{"n_layer": 16, "norm_place": "pre", "rope_base": 10000.0, "init_std_o": 0.0437, "dataset": "wikipedia_en"}
Each number is 500 + 40 x the weight over the matrix's rms, rounded and kept within 0 to 999. Layers, rows and columns count from 0. Numbers have three digits each.

# gate: layer 9 MLP gate, 512x256, rms 0.0553, rows 338-457, columns 192-223
# up: layer 9 MLP up, 512x256, rms 0.0525, rows 338-457, columns 192-223
# down: layer 9 MLP down (transposed), 512x256, rms 0.0463, rows 338-457, columns 192-223
gate338:449500433479381430477549525554472447569526542478419500493553492424482505531439502537514504432453
up338:528460502577542577543536490478477459484471529445448555375494522502550483532535561484434479394546
down338:538513542539579541485453503501435467480513439505526528457523487487552487482440473548491484493459
gate339:405553477530533547488478476504505536469543476550546498451531592419475422490512551464504483535493
up339:480536491493507556499476513550428499512495456535519496454519568493528507488483561537498523434572
down339:496510492504538540433493498560461546541569473463569464469476555482475517450484477446426471466480
gate340:438492509487483517543524587500461477503514490544518469521486488484529570516464462532557493532563
up340:491516491449447452490486474474495473561532555507541467527457484456514518453532567530486594464473
down340:537462459518551509477510527517493503489493526491535500459490499501551516517549533465492472519501
gate341:473521505479487496587517479479506561550540429513477526577462461464483497497445574502495431534465
up341:456592528483554504543471480512455507492556502451569531497531543511545405541500460528529522450512
down341:516570450573491603510523534486506488493461546501449518488521550527510476506461488482460592517517
gate342:492504442537495503488555515497492502441487555519476479460507453491427517479442558563486503424495
up342:541462465454486477524534507488518556476525525475524531498491578443447489499439511451511545484557
down342:542521542503503479498506520491522568461520376550450528483519536493534504484563499396510498508493
gate343:455598461509524483589511524556576522540501475526564457556528514493556452546481459513509519550446
up343:475459443506546528547518445518415516536465498451560499502506471478506454477511462513449390501556
down343:505485483514457536540502543538581512499513499463472529478516571519519418472455488448499516495478
gate344:555418453459481520551460491453540507592517473477520519540519490430505521450538540534537507539423
up344:513445470483485441422527452443417543506555564459464513532529448443532461422462485565425575567508
down344:495490540530497485476494429575520551509395416535452532521465565501480480531485514447530437511455
gate345:472483509507461542444479430547479488520482503491530489537446508535571479464531449503536501543474
up345:509535499512428520465506484501511559534487422464573541500568474511465477438469467540521548436539
down345:483551457564499517488479483490442570484545490500494464482552496504421449457526472473573511511506
gate346:474487471495518538547469519494569480543465482490481502480499498452470453574548510524529465431435
up346:457469512524534448532417500506522579536466556563510448535455515442476519558505469471487514517468
down346:488438543492507474504458543551491508495555529484513551482532443542528457503549566520514474519573
gate347:461475527557419436572490553495444501515527467558456489526479545457466557484429466487509471499521
up347:512548466490502439548515434483460453461502506466564498476466482520492467550538595572503498566516
down347:469505499560483418517571486539463511503558464488516461583516541533453418576455493538518455476508
gate348:517458557491476493527436402548525555522532482513504539434510489510514485456461464462525560500515
up348:500571506453610484566421511579538595561528478457548465557522439524503511502512512459542505507520
down348:533453476534521483462508524467457440581577496509461477507544565494398506508504509569498457491446
gate349:430530455454464583504425463494520576467467547568458500542545536537494482477504503484450516538522
up349:459530465522535488507614542493477426538509524540527519458533527492481504483465499515548456532454
down349:422458520531548527534519464451506504506453544537486522519473536529512488542416536470452401566470
gate350:492522506550419518442418539538487522457477499498513515493498499509500516399545526552447445512466
up350:520533477566535531528460503527585553471417483475428468525523479522475462496492468497478503413513
down350:446465508502529498455576571460494490525488470519525539487485500515489554446547523536409482501465
gate351:440485502573597453503513519473391450501524530523559527564425529522444441506466460533490541472595
up351:485500502533480506486405514529474446497460504471408490502489548444446484480516564582418547507526
down351:539482507460495477515542459441533552528514470537594481499500514528488498476502420430533548520471
gate352:524520513506509435576483445476508490517550551474489495512478446469512482549503502467528573466481
up352:443415493498479529524496496537458569493493568511480491517478491565453493480476494506501513476505
down352:517555436540504456559551511532581509532537444537510526501478565523530530536536497497529510510521
gate353:442545458506516478531524425554464430501485500457519483625492463529478453491518435491495486409468
up353:438525436444504526570516477469446472534545529571588546539528494520510463478445358481530508464480
down353:477523542456507502489501463540479434528555512456479574516469517414481508573491491516589430473441
gate354:507447504466509534405492495518489465466536537553470535470566453476527472485519479517540530509479
up354:537465539525557481511531501529586575468516510420483491439483471527565490543459436544554484523487
down354:558554453523531489457526459523464484494522520431492443511474564517450490512543524485480479548500
gate355:480528424499505509494519526435450471515463543517523517526511453438492524495469429452449511492481
up355:514464581465550428548541494493512528491474525505563410521555511487497580461602488507546514487510
down355:510533520499456533536467493522492568471564486577497462477461537562479556507524463552538534500538
gate356:489526485457501449543470480439575572530459506486527530515450446495559493501518445468438506442438
up356:492502425520526445480487473532535539519505553499504554605498458546491485530472515555442467422554
down356:489426541413475487522482510499572471564414522435492529471492538443510438495506485536477463511507
gate357:453484479497554518526495469477507477536516427542520447505466444454477462505490452513526512472462
up357:529466518579478528587490570478515446626524470518488518491459476497436468469501539479451429485513
down357:499520441415513511524422484518529421440430553452453461520612554530566497525499543454545555488507
gate358:466517460460472570494493546565516540572509534566552525509493551520545506506503533514553582573509
up358:542551457520542504489526520474574524489552431454498547482595537462468492506463474504487510539492
down358:474420452508497505523488463529503543512472522476508524480516538515531464500454449567491560596478
gate359:429512522449490538494495493534477437553515533523449491576520528523487462416552505483448477546498
up359:517514484574521512468489425465523488550532591470443477482477448599463522469413495488527503375477
down359:497511514486554515484534520508504445499557503509515530506527490533520481479518531544546474509525
gate360:450526449563511506529573557560559419581479493433484501506481503524490568546523511518565456535539
up360:550479550443411450478476564471509514512445413496545534502513492464490475474418502455535543500544
down360:513558460475533474514514443517486477505408560471443504474545485462468449517498524503443443566513
gate361:453471465390441461583431490512546512550476492428457477514578516497518520485506486495510500511490
up361:487529514457520446515498556503571491568503475486459492539542489492481498411449480517486452476532
down361:492495501531488497517506472497518454551558567475469462483474499513487522528459572494523476586520
gate362:546576534457443495523479507444462558453483437542560510519397521480514475422477467457505542449483
up362:519514456430471478512526498452428497495538469511475486475477472517453460470516473485471434470437
down362:586556501515519416462468497510576487501502483534496410522450559446518426422531486571477489469454
gate363:492479523547497456588474473523467503450462500464524546535436468503502475490468431507504535504464
up363:509442513517536493512513509508454445510500594460496522494450493488460508482502439592535535527486
down363:521473509437480512495565497491541501446574455475494535607525449500491523475526475434508449436499
gate364:492442518521473491503510460464416539525511522578436582475499525534467551464515541515549542585541
up364:494494447506465551440517494480508450527514493584484564505501465461563546483539501472468464458515
down364:529471504415407520492561537495445589532522475476473464479581553480490525557518577454568470479441
gate365:459489470460464518514448487488485447460486512511464521517570507492556490552527524480515485494468
up365:579531519452530485540508476515433433476509497454502516541497527553513475475475441514508530504487
down365:508467493458498489518507495463431478528491434480536547518461501509432466485463460506491551567460
gate366:494491503464443510555535587508471498520481502531493619489457481527416493487468442473537548449488
up366:548485475493512514519582454459461562541456537534515475529426499535538466410442548504453490528519
down366:488467468501510538508517524458598512512525495498499588482508554477500466547512518509459543451548
gate367:486506464443483524573516443475418500532494568493493566500505488493515470538451481473507470505456
up367:507535477423519508525549445504569503569501488495497499510466517532632559518498525540519504420445
down367:484433536543522520454472588461527497506562528416541403453516463545487444485515492514459463495451
gate368:495521462513525490497534516508541507459499401534507516515438533462474549534528567512530418581483
up368:522468479354434406521474504492493513489570523441523470456541566410518513548474476498532501510479
down368:512498468440503481523552557522542549528485470467462566444517422448451512476474526505460476521494
gate369:519501519512512497496483543534485558554452443494545440513435426461445519497492499542525507450467
up369:479607477477505563490431473533543550538566464549548521509461499456454442520527549414453516528481
down369:554538500474441469532495479554534540553501493522507516566521510509504542517445449480511506513528
gate370:468470514526486545460500549478591489614480401508594449501507438504500479549442485455525529541508
up370:458514462471519494437396442488460458539499447433545533548510541520577426483490457430490527504447
down370:447532515452499484488502468536459533525496419518545447534515489505440519571505573470483489625491
gate371:466521514556450547499529485479433530466485505491483477550556465517523554498500500525553507495517
up371:463467460464539443526479484455458480523537476542550494439441495570478454508471468504465470464453
down371:505499461521521509523466459445514518509551537497478507533507430498511512501478485448526518468510
gate372:476418520532485473466528543478452479505502533520437525527509542475465545435439471533509499470524
up372:479461476523500431509496528539525506497496578521462470522441513504565458500483538535528491524563
down372:486567539495578482562523480436531460523516492552471536457490403504501536552563581451554479463432
gate373:492498529515559535530563512519498443477480461482450497450494502492485450491509512532465525437508
up373:459496471494475519523487476429567458504533540462495501551527454512445498525515495474530522519467
down373:574412532524526512483415463587536508532481535455506473554484507537514509514501465505468476492542
gate374:459539512525516494512491496428440507555445555472495498560489440508462537508527458444544542523591
up374:482456494484516515461439492535463446431486560499588447458455517539469468468470481491524523522466
down374:520454423442442505560503537544513456467493447571502527535516528512473474479504458464468524428450
gate375:464488507496461498487459470483548494498495442531532555480438504508481503458471535521519514541551
up375:466404516430554554528457522437478616531465516490521515491462523494465502510469504437583552472486
down375:530522569481541466438578525472528529491517427578518552486508598485561535539493505501466504493522
gate376:437488455549485467503470548573513490512530598494472541489505499535421587454428532569555469501485
up376:505497607481474534539534479458521475534488477442491509491456482590514476554478469509556463476473
down376:490486509454433579453491445493444416469504456477491546578486505532530556446557545475451512487516
gate377:500452529531473433474513522479495474489501574532526609577540478545561552496460440521428516463550
up377:508466495509472509513505419534499455574526502472470522502505570433528421533481443435518477524511
down377:498507528539455564516479562483516425560451544491525606428480454394495512480532525449483476505537
gate378:443469485491422494548520572476573517483508493423524600511506463464470479438522515460485439542471
up378:511523505437573535479490533474487497490521624494450444465483523572458556396458441490462518486528
down378:509389588515499539500442460484453592511526478506571521473529508485452505583550441502510521479470
gate379:465523474488510459448469518502470521527461517494525470489495552508489473447478491524540416574599
up379:534573513517484495603481497505534461558437436474535449552487553543512543574397549535464518530474
down379:453502471546532494506526502534510431536531468506517441510469538512440492466486529544484439529445
gate380:500498433492479499505531497530502491506477495476469411480541533420471487493532518512525469523479
up380:562526507480454479443465490497534487514520546505501534525553451517557496472469501488502475522482
down380:495547439507509482504490526437439514554462523503501426468536534505474462524450560432491475445533
gate381:479530546422451408469526508538513426557523512508532502490520493457532546496493498521577531558517
up381:552514504495412473459522484512463471507488480554524551519440512482434514497434478587503484495497
down381:437489422559557522501484480519521529450540544460454477491469477523432535548544515436508503447518
gate382:440516462528518533484456490463442497460462483499481435569501477497462527512519516518520488579462
up382:521471480564519517453420530501456483441482446480505501551435486484517519555525490490484527540480
down382:549444518519556489530532460500494519487506504506475459449477530559512496501542502558547518461561
gate383:486531483473501396420570512500505454498472500523474557510558482468505560421464435483514546531483
up383:505483478497468467576566475538461535484492431502483490563488532549452529447533527510533487519394
down383:479487468509490456438552488509466450571454544481510539496474434431450446459450527500473540455434
gate384:495473514517439525560471471438476486482507528472536527531534555441491533548528522531531461510570
up384:424555460498499519531501501506528494432433491495428489453461488574574487427484532468442513451420
down384:395476461490456545460428465493561505487462493479472484486454522501505498479550519498495593526469
gate385:487518457528453456499476478451539503523485606549462458505501502526536531500437515446505512559537
up385:475418487485455546469513490473559441500556479572465524429501473437464511473519574452448497489496
down385:460569507538471503441522475467448514502526510527426438503485528494488563527518557486458481487543
gate386:533524481492550505480428587508572581517466508523473553559458507538590491453463501524522560527563
up386:506469471530551501507472595463479490491492523563458499479466458542437421532538479587535502463466
down386:507534480514453511509485474475454516525524522522589540540516489466494459463519459532481456459462
gate387:472549475499542475417465510489557460462554487543533625555554533447577492491432542547518481450455
up387:509417500519518459464514549548585555569491521476527478486542551518520491572529391458531534444476
down387:438488478486451550497600529381510511578474519487586435473523521501465449519520514521416506452465
gate388:486515506431441452509497504505523517486512463524465542463506468472458529462480591515516490493495
up388:448467526471495471523531528482485522570507544417566427545507502483447491539549511542544466456531
down388:524405533463517434492492444490565510474509477503448502574444530437457446523453521558509477548519
gate389:462500467454469504542501513511521473552427527459432522466483574561536486463411493509473468514465
up389:523541529553515501559452511482486464358546478538538511520521510481522592512433462425431577605483
down389:489414513464451552532453437503532537452519490527536427506428419524510496552535544459514513536493
gate390:485496527495545451495516440506477473522494450575512501508454519499522512431489510506499473513465
up390:529487413467428533546394457492487590413504477529518530464478508485503454419448386493524420496551
down390:455487487437517575515435450492510534499425471526539513496447511527461449491479497501430454496490
gate391:467518513479520490621545518434489549530481543475445533544509471485523454521441517565527468510496
up391:459419520497472463503482482437588544509530504433546467511497521460523465515432469511518513544519
down391:482519377570489540486563480470510494545557537454410532499560395544468421469552503489420524439575
gate392:501481515591575435476502470480462496472525561460471496542470501412437507461501435545397487407429
up392:545568458431440515497482453485454426539495525522500498482437468507448481524501490433494533518451
down392:551466496542591538561525481523488500530495476457497626468484476477538505408518467519380447573516
gate393:475510474453476497498496516423530573528507562567555543491549417515474508489444447503465547447537
up393:472488561426482498488554474471518488536497465500447530423525487423465471539575512489488528524500
down393:478536488533504450503531509444498525522486458529526512507438477545466467538427474505562431539499
gate394:499575487529570536495506473479486493465452444533483523535536526468499480509542499501448399500485
up394:478563505498454523562495470519524502511555491536550483509456453535498465507480448485493585400553
down394:424569492480519488518455421572511475520497453546510535516469503340486482461495498539510432438466
gate395:487496436538467493508560591500484465530561522515477469473501581491501468510447526496557519479444
up395:489544492482551530565490488530489520461497487563462513522552531531413582491519469531496430558534
down395:475477541513449497456482507541480542467413515537473552522468490498496525467520544492543492532568
gate396:484556489438503462500487512493584524570551485614465469530502485486546460531506515529547494465463
up396:512537509539558502567550490509454508533493486433475548551485539542517512552462427508531511544556
down396:446426483558554616490519423447462459507482517540515484427448462501535454463529412432434448464476
gate397:451521522519421438511492443485432474516491509586496491548546480503503526536569480530481496460532
up397:447460569548568516525555491468541475469532456516475493492537541509469507489553451422477510467515
down397:545488435463442468591504566491526474498473554546500543454466453525520502498563476446415543493446
gate398:488498518468529497483477467440454539445511490429514541552510451484624517463508526449508515503522
up398:492522527511526440495510502469511486478419512514442451486406501456517481445536508465478503455515
down398:455589514490514547499508480509467494504514505484523532577509511494555478505535604544568501562479
gate399:441490490515466544463557488553422499462507497524473517459548507482515538426559456494584480459516
up399:546450482513412466472475462580550548475456545500449480483486502438518514535517548466508500542510
down399:524562551520493553522607507495488498563480464596463500458543484487477558491491505440520576527599
gate400:539556459497506463530525458551455468554505465494466469561468565457427532538557507479570490497544
up400:497433486540433529516483507445474514431469457536524470479484485500498457494437474566444454575474
down400:501483501515520499546497414536460464536491490498460498516501535460435540476556470488509471524512
gate401:444510413446512485495519482395498540522481525501470496485582554462485481494495536489472511503543
up401:479480437437507497499451467454459497535459479482473475444586528476454505489462505478422517468594
down401:523445573546469522428451420582472495458578470482508469580423493537529474482524446504557470503447
gate402:456535441476518574472482529496563471549470512539513500549498524506552530479503472487468462521498
up402:492500490523503489462487468500543449588550509473541482549483534494540503507507448503498531521536
down402:504481548591514475459505485457563564532519557441530507538485521500552547518536495465541533540549
gate403:548502413465515549523471548524531497520521499520463512532444471477443481523550448442549440534538
up403:511462481489537515524572515506503464528543372460466404503475512421495571475511514461536607507539
down403:510474553438518543433516493540538544476588444538513475468452544521474529494525448497621499582520
gate404:480527508484508502532508642413602542519532521544487542472460432545488539595527545521543517480490
up404:556515524449500517456561482500555395554464486512557480487456504422406426496454523539486595505514
down404:451482425549525491524411517470405504530512433495439427549508467556437428502456547489466518562530
gate405:526478425541449544444509472484541481506466444577516518553512421559535519406528483506513539622442
up405:548526505521479519532550505476484531445542460526454490556475561512502511489474522435494532568416
down405:538426591536505555516477516486485504510360551511569555530521414485504571531517436480450497491489
gate406:435497447534553471434522513477532439523528439537481480457488479499431549498481492614552516605451
up406:486474520500494554512549425535506468484534495644525552510500521574478488555538591477550502469492
down406:507477528494466515489532481549503559550534473461534403525437432443486447444505480478552602540505
gate407:434486526478485487454448534455454490468556574515471521497544510481537499401466534506419445510497
up407:456502410550550514434449513512572512498462433569554525489511546438498497597502497567487571491494
down407:511558486504510528480550525547565451490516536515482505503557491490592516391463496423509516543464
gate408:464481390519569494544495524493526528524466495483486534489507479460488466543518504479529528480513
up408:479462472444448482474522515421543433515411500528560459449544472547558495520525536484485492528513
down408:431503468496513496469539442477451512504514507482500503449492525493468516444468513482521453460540
gate409:458499525405519487456504503435495555532461492466459451480528465478422483503482521466448496489532
up409:466529526464503464492548394578528471515544489489475520575483541506555501565466471478526461521505
down409:474535401430499475496568431480533489440505527521501523542492495539449554545448551485470483480550
gate410:454476433482474483517485532418475521516567500504517482502468535489450563529543512522479462475523
up410:498460458450446423512524424490463513466565456527445452504563478524458497559487539541506418554469
down410:533522568472444496531476529478470504477391555484441568495481506438499498458517534455534466547457
gate411:535496539586516485543493404496507505456503513489469506531526418498512564502541498536580530464480
up411:448495495468525415487486504448462503488441466533490523467508498389423501492543508468485554556521
down411:471455456546515509510492434520559456519530467490537500537552472586501519558533515524554472538513
gate412:447458523456493529449584483544483498516477476552525571521431537500540496464483509465514473493455
up412:479486471552524526593427490514486536539496555435474499435571515507476464574505440438483519468444
down412:518497563439488546555542510535417537492449485540530484425573512557557488411498453485533547513529
gate413:499502567444498422519474499491467554514524547464487511548423542553519557438390508425505437507591
up413:577467493471526443552585570501547499495529456560521490476489459464503450490424495517490498555445
down413:432527508526455542510554425586492450513520502509526471497475472459478488394547587528465562448455
gate414:485495478541573493508479414518505483425487541514541549533493529534505521511501447504502486491461
up414:520499464499452532499519532451543491543473491540504497464431397514522448506498548528496532436501
down414:500529487483513529461494565536496529411474488469483541473457535476509522514484462503453484556455
gate415:496545510507470572555485469472527551495448438536506464534464469432541503524417471462503452423418
up415:462550460435488506490536494490469502505510506530509568538573512548473501505513567554491564520496
down415:462515487418480544512452472486542512510455407509498494564482494469521503556494492534454432507495
gate416:533553460470461550512476515462448467547438502527488518484509454555516507494469522472485525424481
up416:628489469508467500436478554488531459469487497468490469406525506503470482484490502554495494485537
down416:488511540522456520463572499537529498521516501473527409473558528475472566512524510517533442587477
gate417:493549481442546419537491443409530490503555500491476549447479499477457513563503559474551489453521
up417:528477498489534577494491492486486534486549466509487505477520545496483494533495568503515545523444
down417:535551580465526483535519543506566474495416504498528529489480470425564512462495493445454453415513
gate418:473541486520503491426494380527518484499508480490499438545461502479493480502474491490548532569515
up418:494518431527468571505509505534449446549484493480528562496499511569519540578526563430472460555530
down418:563484518519504441495505501482538513471450511534456576504530470498481574482457469559578545579447
gate419:493580502462444496511458463497500501528440452514539509554577552477512534442504501421585538506428
up419:461514454539451604526462597427528517444521485498535553551589536456551518510467531558465486505439
down419:506447500513539572434425512487496473441508459518577500523521505578608562579492504538466521539540
gate420:448548443538489533532453547542560541499519492487472487548505442575518505466530542459522549519455
up420:568538484526533489494527519567511455478551488508518448491543467521508487547582525484502533534488
down420:561455540467474446463508493467451486479435449441537524435520485427485504527471480506505483522518
gate421:482508547524582575497469515382438534519452559551526528532444486486518474515527505591537516548514
up421:549495494470447522517437562529561488464515505496540470467606515467526482457546435406445472494474
down421:526526492495440428458550480473481460512546502481518568546520481483496462542541489443500557475507
gate422:442545547482416522424496437504495458456530499484455498533543534452563580404427495463479513475554
up422:525517483523555537529485501490515554519447489494468471586474484501502488485530523560507484439479
down422:505466422521496441512457522433444476501506523545529485512487474543514444515505496505587543420552
gate423:476493480411547518462519486481529466497495545566516472524526498569507476487510570504455458481536
up423:482479501438463494502495536442408552524479512445493578467503502472488534498477484509479516514476
down423:485493563448483516463466501440440537518492530505473499514499520487436550488509502465500461462429
gate424:461520464558520455476504507481452500510488526534469476554528514444442433472523510548457481433468
up424:536494609544463430515460463515458484561555494522573487462459527498572547468519461501438551522506
down424:472549528515478538515489479507481469526439504530586545518483511510484525511503519549467490483476
gate425:482484451489448547542534490541502490407470558485523484535551503382540466585546495538442502510552
up425:575503549456444555500502554537452537514518399531520541520517486520530494538441511513478461453497
down425:566542464502534494452441512509533538479537461508467526470557452485427493490458534505585498508459
gate426:481495379499459471479549447539496472467529457623482525492481467428548489520526561464522506483585
up426:569489486493472459497463571532487515463525377448558562495546489471458566535468513509465484534518
down426:449482538461505453483573578453542514541617473458512454516468458567462514481570484544533539476486
gate427:505420439508433495502560538478481512496559461445487449450522508496496506509503518487467528489496
up427:426474501533564525451560493565482481497472590504521496480487552474441467498444553568525480527451
down427:454433434518384530493494540463456576500539559540449434531547560429500473524459527462423423574523
gate428:470511495491445523457525482436439432571433420527484512589513484562457597541491550540492449474560
up428:501479407523562521536618488440457440508495508509524510524516505507503567542518529518486506405522
down428:494470517511543521559493535528414464517409494514582517423487485494478549441546450517566502567484
gate429:592502555452442508546525513477515464539508467508521511477484502557407483549467478477450577495481
up429:459469454462518520451479552498476531458484530519540569543461518547470556537488530545535531609521
down429:572489551473513541491490516508541454510455510441513488487533461556476509462566489468525560429476
gate430:495467457507510502540486559511561480594541540488520491476497448545488449468502454481499518520428
up430:518573463441500485454475587462454536513453490432529565448535443518531471497440504523487519493495
down430:533510513450546498446450491405495476425579510555586416512451525486453505487438443493581437527525
gate431:485525486438487490573565500566527497518473509504512519489506497467465490467515473500487583467442
up431:456503490478509586556497550505452477485541461545523457489553435561531602451541529423455424500519
down431:553434538436476444507532501557487458463555476552482441485573499483532507481457529573525466554547
gate432:543541544460539433456529460567510587559495491564511457535518536509449473466545523540513554495455
up432:565491436493430528479516505522450471477539512520427526490534484524521441478432519510496435489563
down432:492475525494460472531476518546546521496458464490549493520446438494536432477497437428490513471479
gate433:401486523565537506558498453438541559527453515528500526527491541517468485501511468546542534463549
up433:532500532495449486496464465522453392480498510459512478508452560533534558516504480453551540533475
down433:571496519497492477503527451513480520517524491406485493508500455542521562482473458571551483484443
gate434:465532494448481461492513526486485550538538444480559542523505577469477505471535466548540464444533
up434:489562451441461462574459563500458554441494530486485506532448518489501441496490487471528459545536
down434:483465510447532570509489524525486463534520536509554491518532487489518511468500542489410561507525
gate435:496433448410502504519479558500564606427517466566570473496489512483499545509510489568479472626512
up435:552490497500512502484573549516497513522509493516437533467482498455520508531571583493513504515585
down435:561433486574487552503598466534491429525532531554474478478475533472496416484462524519444541490497
gate436:482545514505556453516545525501458513455479498473493475554487492479482479532498553408454459459491
up436:485535487493501529427479450556521397525466484467499572518549481565487492559468548504459466540466
down436:593506468519487499591533466453506489479482494512561448438520458520533570494471473512509526498520
gate437:517508407470534428465552517529478457535504442451511512504408528517516448542471515486495558450556
up437:532420509444473476504513570494502494514445424558530422545449554477398540509507448525492489542439
down437:466532513509495522493507409496521489458561546453530550467455412517532498510532535483502552500475
gate438:469449447496515489538431506489515540494506526492540501498582540473438466524479479454468509462459
up438:540492509498510477446362533501459562499421481497615523538449471453508500482647508498531492565443
down438:531435496460496513470530489473531538561494545523470579432472474535513497474505524526525459504473
gate439:475532487501453576514553522498483519499537529573435531521482495467535477467421549473524499415531
up439:551434506550481479499571540574529489550519495532468514521433507475492483464458474500511532504542
down439:520493440473509547499534550477583432523599532511561512538485542476514512538544418468459488533442
gate440:479554421470478533545459490473513456510588510520541464521546425532494490542533504493522534480496
up440:502481518516532527490493464496542502504503468505498501446513458509463467551513551553611476502528
down440:592502519556543502565422436488516570496526467467442516514510527550406544518494526534492515534535
gate441:451526447521515494552503464461494518542533503451480525465442483527476539480466579534575460453504
up441:552491515428542540503462474429510527499523495389494444513479483559437490537439553492459504522437
down441:484437563460503478534433463481562595570476494594518443462505506503466596491491526482498638514440
gate442:448499499469485536568446581451479568458511497430383536504548505485466526486484519476520486475515
up442:533510532580404464526446533502518516507477513461552513499551530435568430542490546547445447466445
down442:514513525443522548510469449434486517512483546548593457513468443448489514453511470484487550534501
gate443:492489477408527533501502466430457492474552456509490515463564504426502533480510487489477500473538
up443:396534473528488556527530503500512445409489503444560578458459490541520572524508439440487534462601
down443:455524572483533494502464512543469572424568484559458480533507397450547411446453483561404522499481
gate444:435481429453467479529504483464457498507503512512486497554527453454448512549481482490465545493438
up444:508484479484473477548572478575477502478509524527568536500495538517418547495547447443462479496512
down444:584561458497458520572600518528469480421552525504569561454446484495525450455555532443507494496559
gate445:435517482489484463485556474523459508532499448516544565511507514567547503465491471537472539556511
up445:528482447542520511497505471479437500511532532556474491469521541512435485536475490491534464472478
down445:489454482515482492517509534454459470542486408574508522515493518527531498513468475504509531498495
gate446:510414481497484557520512517486501584463489517546496507508435519533548491507482513493490523446575
up446:538522527463569484512479416558472453504503541500467438606405425504519471531530504510422494476546
down446:520618502472520481528470473513483507537536538531568491582572506502494484462477471475507464512489
gate447:434535510549435548464443469533554539655468467458474498518542490545491486565502447478491465485484
up447:451537476538430488516430489514399452506522500519509443574465483542468474513516480522535526556504
down447:528547567544505530458519454456526503421473500526456532442557603458515495578517472462558458471526
gate448:502512455458506532528524477543516483579524482503539550540489539512528522426556534456452511590514
up448:515520505488513585476470460442428532486513543477441449526477485579544472513528494482426571476554
down448:563516422445451493557515441499475570496566493488475548555452503508412462499523516439492490590567
gate449:480485492473480538463513463507503589448478498538549510488465541464537529497500470409518502440509
up449:530456481489499524484469471508469479483582468471477516548559509483493575455520510431444483505497
down449:530417485465484458453473450529524501467505459494528535490548455553449484503510559507464545525497
gate450:450463513539482519451481515496464501508470440510493498504542456490543493462478494422524544509464
up450:481482492503514524513459582476453484472458490527491476500455454499519490508510568438511488425573
down450:531539513529567516531472567519456530474520464544517505504404424490502505494550439512508607497516
gate451:477525484499504558520575481498515431446461510457519518510562524464500481502536562524520474504564
up451:499493409499431558480521497497554484484502541441492502534505560507450470557557493508502482480473
down451:499512479529466564485539539529487457494503526397590456427514553484473527557527509497469534501544
gate452:458496470504474485465478440492557571579420490532517460511491499507524443472454534555513483539532
up452:518453513455508519580516505551462532446473500528501510525479557473532479491499572510500501540518
down452:506463531444493552499519497375520479519585534562493504498490571511462493518566426615528474513534
gate453:483515419543539518540491518529468491474478502528438451466486496525491516552479499486526434551554
up453:526492456508478464437496515559497487504530547504500401567474459486467502518429482434510535540551
down453:449508547434545470468396506541514475508540520493517442530512457493556455482507424488528504468468
gate454:452478524513394463494544543480418473510483511530529574569556522507516494516493596502438460470527
up454:568444541536476416472554508591439489514558537422517617544507516531484528525519521504473486463491
down454:612478489517469444492542459567495502552474495464515557500471497455540472479516446510547494493502
gate455:450429462480513509578497591510401430528496490499533450503495560490477575460482527511534492502466
up455:455450501492542498540496498531478451473473510489501525456510508434426541501512443513446401555485
down455:466584464490545588507558561507490534494485437593467457453489538561412442506478496449547493489489
gate456:464544460470461553579483538479451460463456514517542532536525505496441594538485565487506462497445
up456:514431541533506525480543538456559542476497461462477470481529443534493459490435473432498573518504
down456:503432525499446491492466539465547450554529503480482455463507470460442443477469541464477465499456
gate457:446496481520425478493510460522461426502463520453527522457551552494504533416485486500477492516488
up457:504460486483493473515527441468485539522437528487557441532480530453525543537468451416460470458522
down457:529491477543548498549553496532487536552459509514483511491541566535490470489517546462520492568452